Part of a small language model's weights.
Architecture: LayerNorm before each block, rotary positions, no biases in attention or MLP, normalized queries and keys.
Each number is 128 + 32 x the weight over its row's rms, rounded and kept within 0 to 255. Layers, rows and columns count from 0. Numbers have three digits each. The size before them is the row's rms in percent of the matrix's.

# layer 9 MLP down (transposed), 896x224, rms 0.0912, rows 305-336, columns 0-223
090:121158121142135154137104123087226125142134139152125131122108167099054133084106186110118113078143082149144139137123052146131142191130111153172102085132158117150134138080115163126162161167138070173168131143077155125149099075172138122097123160164117119147177146125115168139097145201164118189139050128127154132133132079056147187111110133100091139088164136197129116105132179089126150066105149112096097131125122051086145111063151086173078115135060113143145102154143180116095161143136128128179117161141130114140143129134138129090147201105149128155130079169099126165156125135126146065146146114071121094118158128070115135122148117097076094099199201108159172104102111083110116141115
094:128139101141108142125135086110156152139098105172134097219094122128086088175105089151104129135136092137083155125122141098123115192104107189115099090121125148086117171130117120085147098129152076179113085150091119203067104204156113112141132128117146138111126174111132220190110145181091159161138143100179160151093185059129125090129112152174179147100119130134079087124153140185134144072105113113155120150102134107117164113099107127130131165102120130161064177077070131074145097151148096095151140133104085155114152190062107223164119142129181172135131139120106152168173156167079136117153060094105131096119125133072134097155127116103095141123124107144108082108169072166120151129148
125:160144095135126121143123080142132056108087107119110080150148143119121185113074094120129137170158183125139091130117138102174088179182158192208128114121125176172118097120207076084111134136155150151081123111119140147093122111137175126154134162111182124149152119114102172154145177131158127081086113103141157085126109122127103140180111121149097123116126168154123164073133126107068150072134154158125132181130126105166117155110101125139095126111206150147090015149137097077150131107092140096160119135195083159096041130137089094109199101142132104122133101180099145106139110131174152068139132159136087137147115060122128167168093150174137204145132115069115131048117137131122126113111
089:108157135110145149123153171152158108084134089090155098121130101100108074142136121122122151091079092118139195071122104173123138111110169119089086123217113168100135166105168095137119087164132174162100131106172119130185136105126137109078098125106166122090166141140141128066133137139065089146096121180087152079080061128099178106106107131131108203212101110140086105088147142128133197148139112103174130135181131094103153140098184193124096160172147137152091088079108041188119069217114131110147165134161109162143166120132116089123124147177143112151109145087108124140131116154139122155128117104046100157159120142090126107145135133165104173156130086124129137141138158100172165109199
087:175126150105094151113151106113166115107078186099117145172097136123148079147141084122174115101113048133137090158141104118120176146109182161133100159173118096142154187180111148151139120114133079115180134109093120206149086116113163103091144097163078154121127133139111141086106112127097093101118119153098107182113139141074124102134138132096150173142197158125168172132075145143109109076154170109113194084103204063162109111122115127175101117139119094142084119079162134167117174186104090097175095160081175120170175124097137162147077167131075054096126076125150101105100190069127177109120084124106114126149122154118128126115204163141140122128201135142091177120124110156100138070116
090:108065205173092137099076102144151097112099163173140099146141127114116210132118128154066110127105102125154117134140144133111130074108132143137130145123103141195139146128083136147126087118178130037104150092188156156151116109137111090083158180108102124131155090127185066094098136142118118061125193110121112108153080216126141158127120167149095106151172099098161082129076142128125103136129109113137076140149106155156176076130135190130125151150213110151108126102117104158127190145165161069152124077101169120151127090135102118200130096171104134098094055167099126174118111187136167153119153124093178141155100103137060118136154087158121168124155149133125128136131101121115173057087
121:173131142116127140116130099129144106120162177072065162134134115087146192138077092172135094134157143151109145141129119159131156116136173145077142127185139172120093162164107129097146128138127127078139105055084112000109141090156152112143109172148138142144150173163111112115119185122133110101129128136103147135185144159190137128124127092140127102104099119140125136148099112137107108086087140172127193088121106082146193123151116086150070175136106079139163170115186170076167123105099133103122097187108107135111098107139142158101129090163058072128166072159180124140124122093124133114129154107190081141145153193096136114090147127157101150148112097103133148208103124114181129102077
098:138054126127109113130149128120086112138132152197119120157066133124125141067127126123118176071159109123116176166118169129125129110161166176115157097102073088102137120105124093154159167153111119129097133192153130206189096116135119146075082091164122062123107103135104190089113151162101102103139098195134122141098116133164114088164128117158090076154158169113169161101172099105176155176144102147103150119128116181125188155130100109159158112115059157111099066072092159068147120192124147153151102081089121119148133144072176136097158142149085087094105129153107129166123108105167144163098142152175157138117099091223172162067146126115126180099153147108084069130103147088112135146090
090:152152144153054107180159107105174141201058149136170101123096134146142062163092104154126157145146101129119141112112126117122091093093128120109143094110139082119147140137098151128122127079197133120128184164133129230129189125105112050099109108114088146165070105152171124133047128126087140090148120106140135150107137141125129171056091128115098154094127189138136128066079151143062064142117080069135156128128130139129115139110146089148130117133135135126088187181115106092113111074130150126101118143150175074177120158173149103117138124122161141077171115106081140129146145181144123141129124189124187130148134201151145185140155099086155066124165125106136115139141129046099099191167
092:123133127184065149125145122144123119149120142101106095140097134111144114168131067119086098108084109131116171120086120129117104120182146090077132091078079090185146112160113164130133123185122156077139123147134156202183120145131113116112147078141125149109115173196151174126137143120112167039150151098044148097122200113166076170125107133185107097155080127140132122106166132099099133090101136124167119152137055131124126142178127177152123078124077119154094164118160111162152085168108138110212134054145122098149138103130145131138137173100125131117111120083134108143230116096136143186139161122060124121125131151144109118083100147137107077116105118105162134141175045157155042178149
088:110144226148158177168110133102156086144071145113123035099115169128136125145189151148133149087117061127160110132135115115092130126122120112073169132130112111178193148100089111136133116116103104120156088139119111250061103133125090115134052111146100102135104177158175160177163112184147104193148128101088150103105142098114157135139153101150149121153127129119110109103116152139083083148085175150141111120142149195141085093093126158091103123136138089143141169126144181168134115096192212116153175065076125090105182143099110112112185078090133115151135128190108086126138099154093127123131144111110121113091090132219094109164100137145108122116097140135131132104093103162155130131158
095:105131078113106120087147106147120160107143141106130157111162116156158131075187155090184101115142078131069123142100110062112151140072159128144110162149134153051143112130145102166125149134125107158100140148135120000146155144132130115135136158141146121153114138112125080093109076121140156115167160134149146107147081189132139133128096118128135140177129144158114172137146156110108134134128104125103152142132092000131079118149104103155113130087142170181190164148149118127106099162127098167176111149138151115133142102163127138133120117164061140129130088155133122112159170175128059116127123140132117167133141115121092110103121117140131159116128091094164110133255131095138131128129
109:111096099091119157148150135152094154108142116124134127093130118129121160154175125101152112114150179124105108109097097111083111110088092119115132165162168127084159135127104107150085125125104125155122190076129130030105112121124152094180129164107123117118135156094176125117113206127154109132126090127130141160105088155108100170131068162107110080126132163117167164074109111117099157143151097181086145101148150000177145146122157144125117213177131071126096069160082098130113123208153096146110043155142116159132138199187122110107078130156131142068104116137116097135119109150122140158143199119112130173153141154215156136112143148153085152152116198123135136149140147109080136153072
106:109122119170132056205114151128154077127056123081168114094156122126092136091193136118153106105142140150132176115122143130152114123067124101164132107114102068202086127109154072109154180078136097143126103087132094219084171136132166105146110105164130083116145209116132088122150103115176081101170165092157101131101109097133082107171125108127142171147085110147123112125178126122100155207113090103148201168122115184129128112141137098116129107110141146148103136102101150188116074074155107127095139169163112094150127074153126086099082152122174154133081161111133151148155124148116085129157064164158128145129156086130107192210166151109161176136128105118153139150066093107105107172136
106:111122172161135122143122124140129213127078154133156174103188127059101107159145156082139141155195134083096176159069117154145114151165085086154159166137133105101114106160116142102097100124143120067154150168116135148127086121174112082171109114138137135152135148122121151121137138147137107103099087056172121140121090127113137140088132166176087121159108168086080076069169099100096124113108136158101129156168041172197090101113158185122136116132094192119127085156079093208136137157123085150080116162068147146068177104154127084132153210124110127121143162116127135151059100148122156099084168162096130156133176103155107083131104124165166082098131086149114140096144188099128148139099
095:079166103125114111103106076088150117171123127191095164177143097104127118123114163115114105201095127089164154108109128120121162092151108048139115102140123133121164116160168130041056145135122162174140072141119197121136147085126134157119149102093156093177111119121108156179076133070158155144153148148113103154138127119163091088109179165121132116117099152200119169200137136126118128134156127094140146128134126101123160102116118132175154144151118163181163184139123141147081062159122099145092121233156126075142164145097168169099107132130088108213133195085098130097100155129115117167131081060153111128158095118083069139105113109151145156133131070142180155114077161122076086111124
112:088163166105193133089146144153154090125143155148163124149153150164144165124145160157121115068141125134153110159071118120113110131134101114116161163099107108085119123089164147200079098051118107123142105182144134152146145062095174104174124111159089079128126111149079164111138152123068160126155169153147106168097139091144152161156117151138095147147048125098077065065146146112165096124092156129202145111136181211117170109078126104173117118124112133111113112094163105158107110060154119080085167085108123104111113054145084165154193152138163165151135126178137129122174175199137103122129093187054109143090116146147134164115151098076094140094104118112108127165128129136065109131169
092:103134112165145168125142122117118140122152136092164078141162152122119107196156137136072134068092148151132114174140131159125136111118143094140170129120162146132126145101079130156133108108130088121117125147155148126180136124094068121111125155118172158076081079153137129084074123146142119126174202102122121136154124091170080148157095049115123130217142095074110144140078182122117119163139115107171115140098193169089086173055132141158123112112153134110131182140168113182095118078150170082121087151128198112146128116073110102081153105148217101097137126127132098150088094097129132080168151060086118050111130154096114195118121155114206102147123194115111191117120068147155121100154
092:132129140118092121197073182176110150108107115136104127146125111117167167134071102127154114141128168188133190175144146133157141117113146128092134089089134177111093137201162135077152096137098097063153087077103144165119148120117166134151076135148150142127133062138161135149117134124165085154132124137105147080124169176071116156126138149093167134100114047093179133154197135151166175146176155170132098124148090169093108167158085182141148123084107115047142080101136121121116132123143114079136090156153106099161121082133105219146102169092152102196111116118164132161134144109062119101098199103111138111145148152118140124147115098044085078141154100106127118119175049144112081138120
110:128172168113105137146175124120132175065141089130171113131075109117108065181147110144183163129108034093158160161126070176088133148143114182077151128124168106122154119081128129099112143120130112156052104136161117079061182096092105123121135145094125111157096195112147062119121109185066141172155139122120162164129116137108152181101102198139141152148108068067027134128090171078083097120178095121130127144139115136131168172105138128104123126144138110115128132162129138120150123146117094099134127143152158183141137155146098143130084129116197150126136130099187103086092152145114159130096145130090175082124150188121134128162169086088186152103158130146128082109164142130216159159098
093:126128151101149110097114116112122082136102121105113093144074163099087168106093145122153113191132135139129191168021150145155068073149186193132173129142114094166075131091145171072153150163103115063139134140156081190179156103115082110141153125093160119082099101160139152172134102104125150126154074100109170108155111110113092119138160110176076112153109117142129094150147126129154118100076089170162106177144087135155164136144138148093092101178185155078114142143141093056157082195087132090157142086127169128139126130135069102113191135094148106110110179153137112122107077106145161121180141152158102165130099115121114180160121144130170135094055104150124108164188195101131098150155
107:179095173098141161168167125148112154164188156129122147162134146122120148062130085156121145121134164092123158121145147169142117132133112151167092106133052106126133097140130088066141203092158157142104184110124094019152184162120101162131115159129139158139124119170119186158125118085133077168179124029115142142073133076117137078113133166115131098157107081118131104109185176116128126109089156105170105138144136157126118152164126113133154170135146168116181181090070082133155120098090102111119120161180145144124091109117173097148086091158148114067171115098190095120115108106159206066118127102083113098150108149120135184140213126110102110109095123100109140116085056114116123136141
101:098143115113136124154129149140113115140198110187108150200164154157171101121152138155099182134112123115122133156095151129155142115111132176152164119137117132111120110114088088086124100069152147084110110179119139110098155168055152148131112095088157148129134148168085137117107123097130096151212126154138105173106124126112131102072094080129221143124124129109167129111142086088112090101105104191164138111117125182097132118141121165119125077140191160132129190100180066149111107180145130180167100168132192151126131073069148139126118141165173090124155176083143083143070090189142173159075156082052141136076141081128060167085144161151101062102147140128124192101131108125134085132131
106:137113109088135056140139195090097148141125063119127147173171133143141135159128127105078105116121168191140208125084122076103122161123097135129128134133127117147139147119153123120116139153131127135104111164137128077115121149089116099096168189071138136141129166085150189146129136134101136118151140153168152123183125150191178104120126104107118133165184176099155145152103097158209134158135205086178114176071082120135103130126094149059112216143160114142117100069135091128141059077122140141136129156112132155126079151101141176146139097178176156142148121122071192070081178096112104060078122092136098149145095128116128134076145122136124105094137088111139160064189130140102065110182
097:128134152145157124104129070141156107187091158114101156166129146124119156163097171152141126112151134069179172101117106079144134138121154106154179126115154153130089157099117079105111131203150140153121091127098141078093124145141179132151109117089079094069116153110102111135157150124125158165137144175138124114120134163085107086109128153142116134168134182090149148082116132183138185099170089101110142120143161045128082139169130122140138108164139125117184139136159084057095131219111142142113073091109147212057102164097090172127165125131100113142137085153172138082116100121133136066155166165134119193131118077107106181097158048188138174112058055143119089132175126153106110096159
095:116127084134196155119084079121135110117074172114092160146154114135112074106127164146031070166063077100127134150153127177118133102152134125106168079200183176089117126189171147090126098133140095032071125101143108141130118100137107119112169148134141088122154091117115159116137086085136133125157139082142121118138150107140131074139132132169166152144142108088158142171178140173092118122129127149164103125155170128170141157114107162121124128091159202141124200179179035152126118195098102131168103136065192079147109074146120163143142133177135116110145083083152145099125145122150071115136081141147148173128066141131127133084124112117097135111148127124166202134095117154101132079116
123:163127118097149174132061169117141163154100172106102143069102162124124113106123166064061129114083185156145090131144112174151091130149177103107154152150171158189157150094090072132148095175107107086170135073135072126178101091176056107151124156102095093115112118123136099070123171139156173125152157131060122084109108126136159145129105109144083177156107147112141112103087209114115089113112089160125084135184127199110134072159124100110131182151106130057128116077098125107116125065113109094096136117136143086156114122166136117173122152133162145145150179133107148103185128077153115099145122081140111138134188194138076078144129133153145119161086165104168140123185181124179123171136
094:115123115135135105144173101134115092124084125106104165127101136143105168190153085152113148110179133174140116192195133117157127115143151082123127112097145121115108086106111063145129174154145087126156175164074111171141123135126132128097130117110143126174150118088141114183107111154135190068140111092173147136113134199132072170111118075167080120139136125058202136072120072137180173116081069109144130207124092158162137099130148153155107137136134089157171070083096135106148168100090146055126124120163102132148142115114186206154157189118143201110103175158056098187138148141132106121149141164156090089092101137093152132046124150142138123112110090140141096121129091133123101092069
097:092126177166150164152117103127125091109077142107101112118128188128113158166127199151189147120151158150131127079139087110093146113156118180144141140157134056109147183145099144107111112122107109126129116129107104190171171126086134182121132150120069166138105098160144102024086086129110153158177174095088098112119121206164136166128165151108101129122137139144111140156085093111135118141093161083092143125129176100145103123134132105193109089133094160087168164126083127191111161141205098116125136174090173081165166086136109110087108124120131098169132096078085050132151106125138150153154164187078136103135170147119155090166144190046145093160085132099143142116061087113081116117122
098:154108164118079117127115131141163112154093110104090130173101070111104057102100094135119109090127145159165146120143100133147150158110096089137113075147154106125079137130135180086133145122100121066062135125180136255161130091176084086107155153127178132151124136137151117120154070120147130155082101128088126159146134137157123167145121186130083118124121113156113154148164130126124155121107173084103163167121100255124142132161104134125125148123070116144149107119159099160162091095118111125139144128181154109101155104113155105150200129105128095162127103113118135082098126133115130104119174154145117167184162121137138101098144078111145135135159125052100113140142155099111132137100
097:106095185126111115084120110090190081088091169165138155129090149134114143141093100096071142126127096126113102152122158140099095112170150130113141177081089120159099112128171127108139113113174088148128053132112106173082153098062145197082152115102112108119134183088065174124132134112172146115150138195156135090113184160065127150084189058137173158120145138067135142118176104146146132182157175153127173109177148061135170109136200146142156154111129121189141178092175153075127120171068143199108158144132142131160129146111080165155089112118125151087093141082105102129127125130115132137188097129074128139170169129136048090136140076152148135128135090104160077143141100120108123121105
115:088148115148124139101148126142134164132142134090148099130106174147120142134137149179041148114119179098144070188139183176111131091124178210133129129146085142090179121139142061089109107168082147154165102132128100043123100181147115072114184135095076116094143146180133113125104106113099147143098169058080105118146136105128097135145061111122090120105073071102142146153099089146158106147116137125138171139144172198069127164148137108109178143129138178044142094164156105091088054145098129114157152156190153163113100167103101150205146131141082142070162146150147130193116090160150112119130148092087158123123147133127160180155138163097087102150087132101159121142144136122153131084135
# layer 9 MLP up, 896x224, rms 0.0787, rows 306-336, columns 0-223
099:152114107151129163132114180096156118131164174166108152144165102141084147113124172093107090164185118128171124164085095086115130080166166125154126155162097144129158074122122132213182096105080187103116127102101148086177180081132161099059142166146113117113101128121098094110119133135149102164060087147086182089150062186137135107165164146118123104159144137147104152163100093099130144219077154187120116117119137128126123123136113113127162105110084126104184154185170127094101130106133116107089122171200136110112114092146117124159112103141086096108176087138132143083056142175136157124042165171155180158125081129186180175097188144163121104141132143122155129129150175118154114145073
116:123127107140125134162175147062116142114154118121130143085133092141168092092032130112146148124165083117174112145171133129165063163163114099153167177131136166182076146154153110144107179082188086101220116126159103117090145092130121094164138150183166170112100115105150159178132187128139104109087119069124161077117127114200100133170103121106124141097071160200095164130101141148087133106125161129164185157115139127161167131110107168137132098120124098112085104120106096130134101062126158137104099103150123115136118107180167142135181088148105113066127136156061195097109150142125134144114074101175125097139125149100221161166118105116067067101144135162103160135139144109056121148116
094:101137109139125137134114164143116112119146151135142090071181134194152121117132141141202107132159192117133115159158156125132085157120139132139152093112156129087111065145072111143150096111164136113157117096074158120089071087125106156108205123126099088129111184124139100168192135154133161087111139066164143081203167155156123085161095107091191145094165095071182103096175099106146179139122137140141173085118172075104127066080150127187162154162128123144146137162116158081068132093108115156129105112133094159137183108162124136098120196103130117157106128142135093127133117110153064187103128212182101160096070121141127136127159095096122172127146141188118176130131069107156186088115
088:119136140140159144167160101092129120109156106169140100104127157154106172209113155152111030130110150125154111149114144139160119143139177086075125094068185151094125156152112099149137128105114139183080135119186181111087103125128108131098146159110158200118130117108095088193156145163100151191102099107137178058111170108124181120072164119163160132129111130157108124163172101119153091171110100113111110121104073127169105100123133147140171094130129119128192072166103113098110066102077081115124110098135144148126136139106028145125104190149152163127130134153107199143134121159175095159140127123097115143152112094187115157165100083168104098131105132121172060131138105060151147194202
095:106198092070135147151201222145086151100144100136123086152079116146215123081172166131150112102190129101132125177124123118154133194139108118146140128087131105071156107106188151097144087100149190149161155133112140118111116108158109155121104127116088126087107126087038197139160138121099129190136069167133145142120164148148150148116112096116164096089125097169102113107100109141114146129156101087094145080122140132098087132146102098206098139117094170074171136111123140099119101129109113152082139154154136103165100083073126117050115144076161146153143160090157147138119153105122158163101080067135145113160087146101193129144156123113111122168111129123125106183149114100136082222170
110:092171160056180196108153156158132151089184166105096131158104157090107121128128009128135116072093108122140122146088139096070144129164162118101118145171088162148147151083093176149114135048114117136148129118139156098147152136115111106143174150189103105091197151119108137126155144125121144145126148144125157087089035148184161127120106148108167113139061095117118137134177150113081195114104139114152161142118087143058159128097129162132117150093069125076128123109172183108116169103114147115082087100115089160143103138119161093145147062151136112134110069145136078123176149134089149116125140117179160097122142207094105144104142127102153176166085143127205162180119141123115107129164
096:137154157157141106132144092106132136097165140118155083110187095022102074218068113137143105171099129084105146132077100142213128108123158150094102129097193089135102112159095129131077129106145128117150117100089160134080094133115138121117151163100177205096137162143176071147196113116135126141125123077111149135156137088141118171090142140134176166145112125146165215170116097107075107049154138148088117123099124162108099140136164160133106194104149088102127165110159176184110147131102180105151120173105146168110154090175103137123097151152141114111121131080132123132092133108112105185121142103099134082165140132127129124210154139117143159101067115124143150144075125157202158087086
094:113134151127156131078129152122120141121152124099139171145164125152142175145060171161114095078155137123150179111120116089118131159155135159163099164148153167092140160140134111157109175123191101094157078108066140115085057162114167090101128152123123134084132125110101134109130161168130126106114131113206161127153056092134110110135110131097107133124158154103129198073141080151078150127126165156139187126201205105137177128043073106045110117095142161095113114156146119151103145099049085147151131102174101128159132127103121080171118083131138076160186129095180154175108146147119129161078129110173179094112140078096115148169119119169091158083072126200134143095107092127170155103122
096:118197116168144137113115108130133088114120114119148144113185112161157164098104133099141101115192139088124099145209146072137112154110131180127127254168099136069098164108143073153136106125187072118148167150117119116066116096187095081145143142127140149152143160087101051118142105109137112170063134130186090145116104155097173105150118129122129132123108112123063163181112144136125139149107114146133161105121122151091127131088125112116131132129114176117173110151123216101108139086164149158055147120154124161130127121143098157102109135114140086165110168171123168073099091140073164110100097151226148160091090070131156117148140110159160145140118133151088160155090190091109214118136
100:150146078135106149173168147162121133119100157150099143132162144141113079142072121173095103215173149154125147172145122136114096130122177130169103077132184144119076128126119158086139108093098175128182136080166138136168160151117196186137140118134164131125129125107123105113095144106107138055150107164090151149130095156117112105096127130067138105051119105126130196158170092101129186136093107103131129103144109129131190197114120144209119068136102119112126107124147133132116092129059094155079124157114125113141107120175125140166106147113041124103094065157131150105087188136155196123073170100177156156197156151074189107090084062125093052124142127122144158161133129125119101137129
105:119120136179103147085119096226137047111153202109147100114138112115119108140154079130085098165107158138094141095116104108129086167112094091078167164086149135151166093199076103119130157146140167152122126151068163086096075139126101121140175083153139107169136168129138135157142144092131118022103106178120094156111157123179124114127161096128168251107116048075124108139139111145140109149176096049187109143149142145154198156135160127113168142146139079135145147078104103144081101088101134176142121100125111120118176121085155119142109131143178172096105135165117147133129134113087174136145102095141141085168087164129167158175096100150125117101108161133104116152156133113168124145127
106:096184137164127135119099128150113128164138103180108077150148083129096109109079125159098097165129143084134170126143165090127132099126127114131104128106127105199149104163127140070168078091139098130081089160095101078152171086108062098096124107178117080123113181141079094124141112072111151102138153142166154049130170092147170135150145195133154223106175125073156099246142161145099115154155175149147147135086109179071163099139118107150158102091106132144098145089153066126118133126157143130149177111105112116130183098136178121131205139173152140104132163144123135143118118083057161101138090163112142065178123117136143137134089082142190127109172138125166154171147099124143157125131
107:178140148104127175121157132161146153168147179112119138104088151110147078121123098108079096157088120076118097173136075164162160130163107110061138158093125101124137075119110124109105090101166080134138140171111104089134110158215097154157124115141138061113205167140126086179098114145114153127134142185175145123175192134164131187062106157097136136111059111081117111143076108160129130100129157129100132091061114148137136133117139126173199103094082106100139136118102188139161158101117166135102186150126157130120172120167151145070137185152128153128107171175133163069109148136090086135157141138136123208117107161129116152182138132113115070144166100147177138145097158110062158209091
106:108106169149127162147122178090132137161167094165150130148158111116126109112133066085118098131103178081129143135075186172151184163174115125075165103136125132187109134136140129076196113151077100079131124111154143090161109131109123114136169083207142106101150161154126170163119151118041126125144094089128126104151108174181062138066077177073188137142079145157170107174150099160153129120134153141179148106091149179160103125083108185101074120120127109168126115175133142113110092121134167109146117143130145103154143083188129101090120114088140122106084118148093065096140096146022101149148183125131140112132088122175149127143127058109116132152112096135190156104108121160115057153154
096:131170116118122107156146152169144120143120132105114094082110093182114152147156154109116108104128148156124162119141239114180085157084175130123108133109135173111125142119126126187163097087116119121119152129115108121151128102117085096093135127164031078127147125094110120146191110132145155155091098050174184052123117110128147129087113102066192149151138083105117119106115140159119160115109188141112112120119118113122157124104201130087163084114096110054047142081198138117106167161190172075164142068131139201130139087139122136125133125139141128140101103208127115192082119158097125092075137192105170138169098140174179124162150119106143105127157138133177101139133162127102142107077
107:061083155133124131188179113129110110139169128158081133159112151070135083120101128152051096173119098088144120131111092162080145128122131172093202142108053144176145106145141148106109138133090170072136097099147132103129157163138174143177213120137202175117194181169126098167100124103053127119117089182155141148144094097130137141153106103136157142134101119136106057142142103106120134098067182140097174127105108140150165129118103131137120167070112099139094072135158096197144128093146156135119147122134168118131131112145092099102147120194165099118137091173141129166096103143091138107084152081099163142192171159162124149144139149148119059123162104138112156142072141094161137221146
096:105154147078110116123129115180138087103145088148135127105140121133175171099170086125135130166146115113125156144136134098127107136121122087067116213105098051103116056135130130108144091161150149149131172099105152129062149194149102184159095094146086105110103125108104105183213156102108060139122041139137167056134136146118120082044149157098157115101125118145089137171128068160101180112182172152107134120137089130167161057162141135116157154127143074108147155130125124106151114124084080141103149118164106091100199163104127107157150192077102157122134131140164150124107102154108092151071100183102159129161134167156113145192087078164116133164090128129182091160139109141100099140104
099:168146163124133071073083122106151069131144135146120108222153080136143119147173178144118137152151100084156088126086082116107108091145164119170158136124071103142074097119219095124137086062139126173119095158136108102106118126143098137126144157126164042085119125119121126093181159125106070085110115119158111151126104118119174116163167111089140150090124166109064128143093101130113082113127118125111176133200116144140208132139100068135122130083134114213157142151109095106111132134082096179163049115153100177100122157094121116133137123170093137121114115105137157111054126216119199099096068122107181123160094120148125135117134153178136166115109165127126164176169152142135135134157
104:156127096147101177058141126123105096103160156116114173148108173132101117142140146180115073096159150160139103113111006115168145149194139121175163151125117125116148144126118121122156121146108153111206105069155132110163136148120148087097171198123114127079158152042117096153088138133134116178124146102134108177163080168165139075166153185115102137158172173142140159138096121115139113133084102104158119125176144125063161125167133149219090133130095151087134091165087167115085155091137115142111175127131135125062175155113157125092129141071082104106130143136146112138117099166131156071096112097212152116112119134101148186157139129137170144100143085145187134069074107162130104074104
097:148105110133158126169119182142175126122136147132148099089132077092162106114146120198122124146116108065123124125205128128101177176106054119175114032152109163092130164180126101112041095118115155137121143149142172127117101161146175132184107158099077109109115122102080142105170169128188103189123134126155103107147103126124076107121137169085124161106123124119131115110090141155101189115149125129090183102100162147076141132126151097118177108148137064160149111083095152125088200101167080070128076119136136162117098118090158133184150169084104128127095091131096093147130191124136145128111046115115166072116098154127172130143123096082112143180163141132166223116154113110098147148090
100:099136081167139109170135099123129117174158151098124091086108102138098106094072182144108128123104201158110152146139143092166091142130084164169166140079148120089113092175089111165121133160127138136187123088142145108119139080132126137136097181109131155098091167148149113177134171149142114100105135108155130126121111151148064166191131126144143185111104160146161157141154173116137141091097114121144171081107176144135141152103170132158020133172107180158097049075107147084093137138074130145128149080132106144173123144090154156066156166101080087107194169167127092179129097110159091137108136074197148152127135148129111195147093105152158128073094103220135108133052094132127113119095
102:156128126141117145103149118112095115137159174091124108118100051139113096160101143152108128081133138143154134161110077159189026124206100089045124139174105107155132094166112092150160138188093150105135111078145109124134084147128126132107182140130113134109183105099166122175132212194113110092087164144142160132083177102086083145043152119120152106149106144187122150165181101174129093097113160121112110131159099147159174201141147155137164145082102163090107109113106162135116107123111123065158104093111089104145188115164200144131133137097107065101158123138061133142196117123112131119145123124131202138122138126096110167111120151071136071116101096137183088103105139116095098130121
098:126160113101127103124177118108166132171205161150166128112140141132141091088119078122126140111127098099104137173119132158113126151140157162122126171107106111110115093151055183171128080125104114112148123121147184057089111115140103160100136144099092155052092159091174131136138157119119101142137108151163115117117162125103090128153236163149164119165107065166171085082184176069140062124168129079114166114146130110110108105102148174117132149142104143164124146190183104143101103140133172141100152129099107085143179128150143078140136139109098079145166113112111059175232111128107146111094093158143172102088129123172116171133162150069102097079189137103062110137198169122125143104104
098:127094135133085143137151138108104105119151103161149127130155111093126174124088156091165157119068149133082120140146180120134072168148140185153110088150172164111070126154173107134158119019138056123133171098099137082095088089140111180115137165144107145139146208113186184149130119180130100091108091153166176163124141040174139115102080133072166167102105104138109179125118146078090125093137128098147114156113156096096154206092133144138169076159144103135069067112147069144123164146154167139147149078137166114136138129147183120129193137167134108101118120141048126096129118116116104127111139093146100142108122150113146180176130119082140137118123200203158175140171139102113132128112
098:154127100147105106184130211158102083130180121110119123066096124132120126119190124115186093108102154142134097141129102088182138111107095155126126148052112134082166127135083114184145117134115105185126137160084158072110119059121106104170121121150115100154123109129093051162189175165109130119102073173195191119133109159106115146115129130115108151119103102151134089116135141070126155151113117106151174140134172156127164105140126084087162064167100106168120147161095087100132137109106169151102083111142076156136077139121158101110118154089111138096205202142114090155100119066100156214062160189127154133172128137171157145139172139160153125188096133092138133192158146097101149141118
110:090099175188138134105122102202186079115157173179091143130146147102151125099117111108076123125115163094123090188103131162146120144093166130151134106160058140143087169178109128118140136138139151088132079114115206096084178104097208071109143159129139116124143156067177148155173137071079084107083129109163143144124093090113058112119107147140101175186092088136134100133126142144132087106084145136156191085175151177104194144172143154089095135137086096149064154107134111140125151126171119134086156122199107142103166165208145103122132130102101083129144145088150148174165096135100067142093170143147166129176110191088120159146175116079121111134137133114121123126155103131115124112088
097:156130152147127167102132216099124140108147094141135109133137095082164125089095114115103114186100124095162104103093126106143127152144109156165130140190086117204139119099123133105168105090101137139118120104189173101132162155120107233147100124144127109120157111097127171107133156077140081168100132162081182108118117063096183135109127191107123120094167095204131176186059141103094091114149135133124138069114125106172081131125081117134178138040112116138109161156186130106093147133143109139125102168111103146066148122130071110126148063107113069170125124149125187117152132153109156135129120071128172132161099072182186115110104134133106141092173159140140180132159131098125204146192
100:145112136047143139127183144139094170150138130136089108145113140108117123139115143115093115154074076110093128114188168146126138142129145142108131120129106139098077114097149171146101130080134151088132132092166128147088169168173155126182151145147161120080191177080149105090113106056138054110149109155120191129124158078165166088151165092130164141134090147106110126112088125135126165116119113074131135055152125137115180195086086083075153155104157113147103133119126202118138138110075147131104085126142104146162118162113071159137180100165084110089162130128124211101130138106129125102108144051152189128108089143143150162093113056153085136119142081219129092173114082185073150122170
105:133110120094160142150154225133146161115141159122109141111133124111148135172113152161132093149096112062124114107141188104175157101118070125133106152102157085105141176096122107127089165135105140134139140159119134123155160115097097195108118123189060104115147108078119089147163145119096088124164123133146116100094131093168096137143089117079145129096161171133134130138133130130107098145149072086149167143142201170089139170098158179139102113167174095126120128099130139141147151097109160109054129097067118112152169160147180110078093131118130109108104179159135134200179126119039147186116053106177109083132113151074137182157090110092136137070169079251118101113118089126100101109161
104:118190148165155147085157168138077168133160099077070091097112046133148104184092113201076117164122160103155156134082133131114119175141131117089204115139109144134153058185103190095154159160070166115106062122156151127112112106173148139106146144162161173097130135111144157136119143124095080169074146118121210118152126101104136168123138190112111128156111145123159118110071117108119110149110147060145122127153104133117089137168076160096117172064093075071103115112117194098140129121153117129105143126110096106102154134172158125080168092153094153140217162120142098122084082139165072103136115157102182148150132100123082145120167157127183080102088147111117094121146121104120102177147
111:154131096148171096194120131143128096165133139194106111147053080115130078147135156116163066165101109118140144124120158133176086121126105125114111078090207121122108134118087150152087119096115169106191123116128109068174119076125118206129129130165109130116127178117180127114050127149152127092193162114113129094077158122123160156114165155116174196133124167160151130145137163154152124078105136122102153082083177150115154142130135185197160081114126107167096093065127094129086111108161164123127168101124150130204157084106136082091169132171136124100144162168134106169097077113165146102139123107120129122085109149124185161135138141081195105108103117163180135129117104158050087156062